Each number is 128 + 24 x the weight over its row's rms, rounded and kept within 0 to 255. Layers, rows and columns count from 0. The size above them is the row's rms in percent of the matrix's.

# layer 10 MLP up, 1024x128, rms 0.35, rows 158-163, columns 0-127
size [ 96  99 118 120 107  93]
[[118 115 107 132 123  96 148 127 128 145 164 172 116 133 113 113 117 184 124 125 148  59 111  79  93 160 155 110 147 101 163  89 147 139 133 154 144  98 132 125 115 143 135 117 161 196 117 111 134 114 118 158  69 140 103 145 127 131 148 108 159 159 117 150 118 179 120 114 127 137 164 140 137 148 111 121 145 115 121 132 120 101 154 116  86 112 133  88 106 146 112 144 118 157 103 135 117 135 181 124 126 105 126 139 124 107 146 151  92 143  97 136 111  86 156 140 149 120 138 118 115 124 108 144  75  84 140 126]
 [122 101 113 112 167 106 127 109 121 127 127 128 115 137 118 121  77  90 145 136 129  73 136 142 124 136 190 164 133  93 169 120 111  92  83 126 168 107 129 143 165 129 112 114 136 115 154  88 109 139 153  98 103 149 133  89 115 158  83 127 166 134  96  62  98 139 101 155 155 150 118 112 128 119 121 115 106 104 163 104 127 117 132 132 109 159 102 132 141 100 143 100 121 146 148 123 162 126 154 117 159 129 109 118 117 139 106 155 126 115 144 103 122  89 143  93 135 131 177 106 156  89 124 165 107 125 138 159]
 [118 155 161 133 110 127 130 169 153 155 112 125 126  99 126 117 128 164 119 140 141  74 119 136 155 123 162  89 133 174 132 136 159 175 162 127 114 162 152 131 135 114 139 155 118  89  96 129 134 123 128 157 162 161 130 183 109 115 132 107 162 153 112 119  98 137  93 135 125 127 120 116 155  99 133 135  77 181 101 152 136  94  79 171  98 103 157 131 135 111 130  72 129 136 117  97 111 160 131 133 132 146 132  90  93 122  87 117 113 106 130 144 120 168 125 147 159 150 116 133 126 129 179 118 113 126 109 127]
 [140 106 125 148 128 117 153 136 159 108 115 152 132 105 135  96 123 133 126 135 145  91 131  86 167 114 130 168 123 147 132 120 140 120  98 111 115 149 155 174 150 161 128 113 137 169 164  79 107 128 168 156 129 147 115 167 103 160 168 142 129 119 116 111 169 103 168 117 150 140 132 150 117 113 101 177 151 147 110  84 117 138 146 178 147 122 117  85 117 160 163 117 135 120 105 143 103  99 162 132 130 142 108 132  88 132 118  73 138 137 142 134 117  88 136 137 108 149 113 183 157 137 125 140  81 144 156 147]
 [113 100 115 113 125 139 122 121  89 152 110 161 119 108 141 131 104 143 121 162 155 120 116  83 133 131 155 119  98  85 164 114 128 132  81 109 176 135 119  80 119 143 122 144 113 133 154 127 111 131 127  91 148 138 115 204 152  93 102 121 102 106 137 144 147 128 159 137 134 118 159 127 137 149 122 138 134 154 100 126  97 160  89 138 125 124 164 161 133 133 120 121 163 119 118 112  97  96  89 155 138  95 119 116  83 108 104 129 103 169 103 125 111 127 132 186 132 124 144 166 149 139 112 148  52 127 117 144]
 [ 78  89 112 154 122 113 110 157 173 103 186 152 104 115 101 135 105 185 121  74 117 126 126 118  85 130 109 126  82 145 111 149 138  97 128 112 130 130 129 128 137 146  85 131 102 130 101 155 105  84 147 141 128 137 144  93 166  82 140 185 101 129 112 127  99 140 120  98 114 190  98  95 137 151 135 129 129 130 142 120 138 137  99 140 103  96  95 168 139 138 156 115 122 157 131 113 105 164 152 101 111 101 128 104 136 129 133 146 113 134 127 121 144 124 136 119 110 124 147 110 139 148 160 116  87  89 121 144]]
# layer 10 MLP down (transposed), 1024x128, rms 0.191, rows 158-162, columns 0-127
size [ 92  99 118 114 104]
[[114  88 118 163 187 152 140 113 140 125 139  93 112 162 169 114 136 101 117 148 116 123 122 178 142 107 129 147 119  91 185 100 110 135 118 136 137 138 115  70 135 157  83 125 125 121 143 142 155 148 139 172  81 164 112 132 106 109 144 139 120 132 160 124 126  75 111 135 149 139 135 136 116 136 115 167 120  95 111 176  81 154 124 101 137 121 112 126 127 115 151 122 112 145 152 159 127 120 159 107  94 141 132 137 101 117 183 143 119 147 114 114 117 102 124 100 128  73 109 144 148 100 148  83 137 134  99 112]
 [121 131  90 155 124 139 128  95 106  99 123 114 159  96 162  80 147 141 134 176 160 112 104  97  98 130 128 133  88 137  93 118 126 130 173  92 119 147 131 129 141 158 122 114 123  92 163 180 108 145 117 146 100  99 160 117 181 137 128 110 155  81 140 151 141 112 124 174 125 139 105 134 132 176 142  89 123 151 116 148 114 153 169 105 132 132 147  89 142 135 132 155  94 138 116 129 122 105 149 161 101 114 116  91 156 133 162  84 131  99  95 123 115 152 134 155 109 107 124 121 136 137 111 124 125 171 162 146]
 [165 149 166  68  85 147 143 123 119 147 146 152 114 120 105 120 109 132 145 155 139 132 119 158 126 147 124 160  95 148 137  74 153 160 138 138  86 141 110 155 135 109 134  72 114 116 129 132 134  76 120 111 133 133  98 141 165 156 176  98  98 140 122 143 112 148 141 131 170 156 115  87 143 149 108 166 136 160 156 141 120 121  97 157 142 166 148 149  98 134 128 108 125 118  83 145 128 176 147 129 127 150 135 136 106 144 115 147 118  87 144 132 103 152 124 132 147 131 132 146 122 193 128 158 102 136 113 167]
 [125 118 146 102 110 138 124 139 146 143 108 131 126 152 137 152 145 133 153 145 141 104 141 111 107 202  89  86 163 145 116 101 114 137  84 129  98 122 166 111 134 155 127 149  99 140 123 154 131 134 136 121 140 177 142 110 168  85  55  80 119 147  96 103 164 105 172  92 138 116 149 166 153 158 146 115 103  93 154 113 154 134 155 113 149 136 153  99 142 143 139 148 115 124 140 124 106 104  97  90 124 107 163 123 125 145 103 106 129 142 158 104 102 165 100  83 152 117 134 107 129 143 122 130 113 119 124 141]
 [124 147 127 180 117 106 150 133 151 104 145 131 171 108 138 177 164 143 161 119 163  97 155 139 120 137 104 140 154 153 163 117 171  99 105 132 104  93 129 116 175 138 138 133  79 142 145 145 125 137 134 137 182 135 163 124 142  96 162 122 132 148 116 145 149 127 141 172 142 142 148 121 101 141 181  84 108 137 122 119 140 162 135 177  93  97 139  82  96 146 126 162 117 148 131 117 119 105 166 155 130 103 120 117 138 145 129 124 138 111 124 136 135 124 158 130 164 134  83 107 145  86 132 124 112 120  76 107]]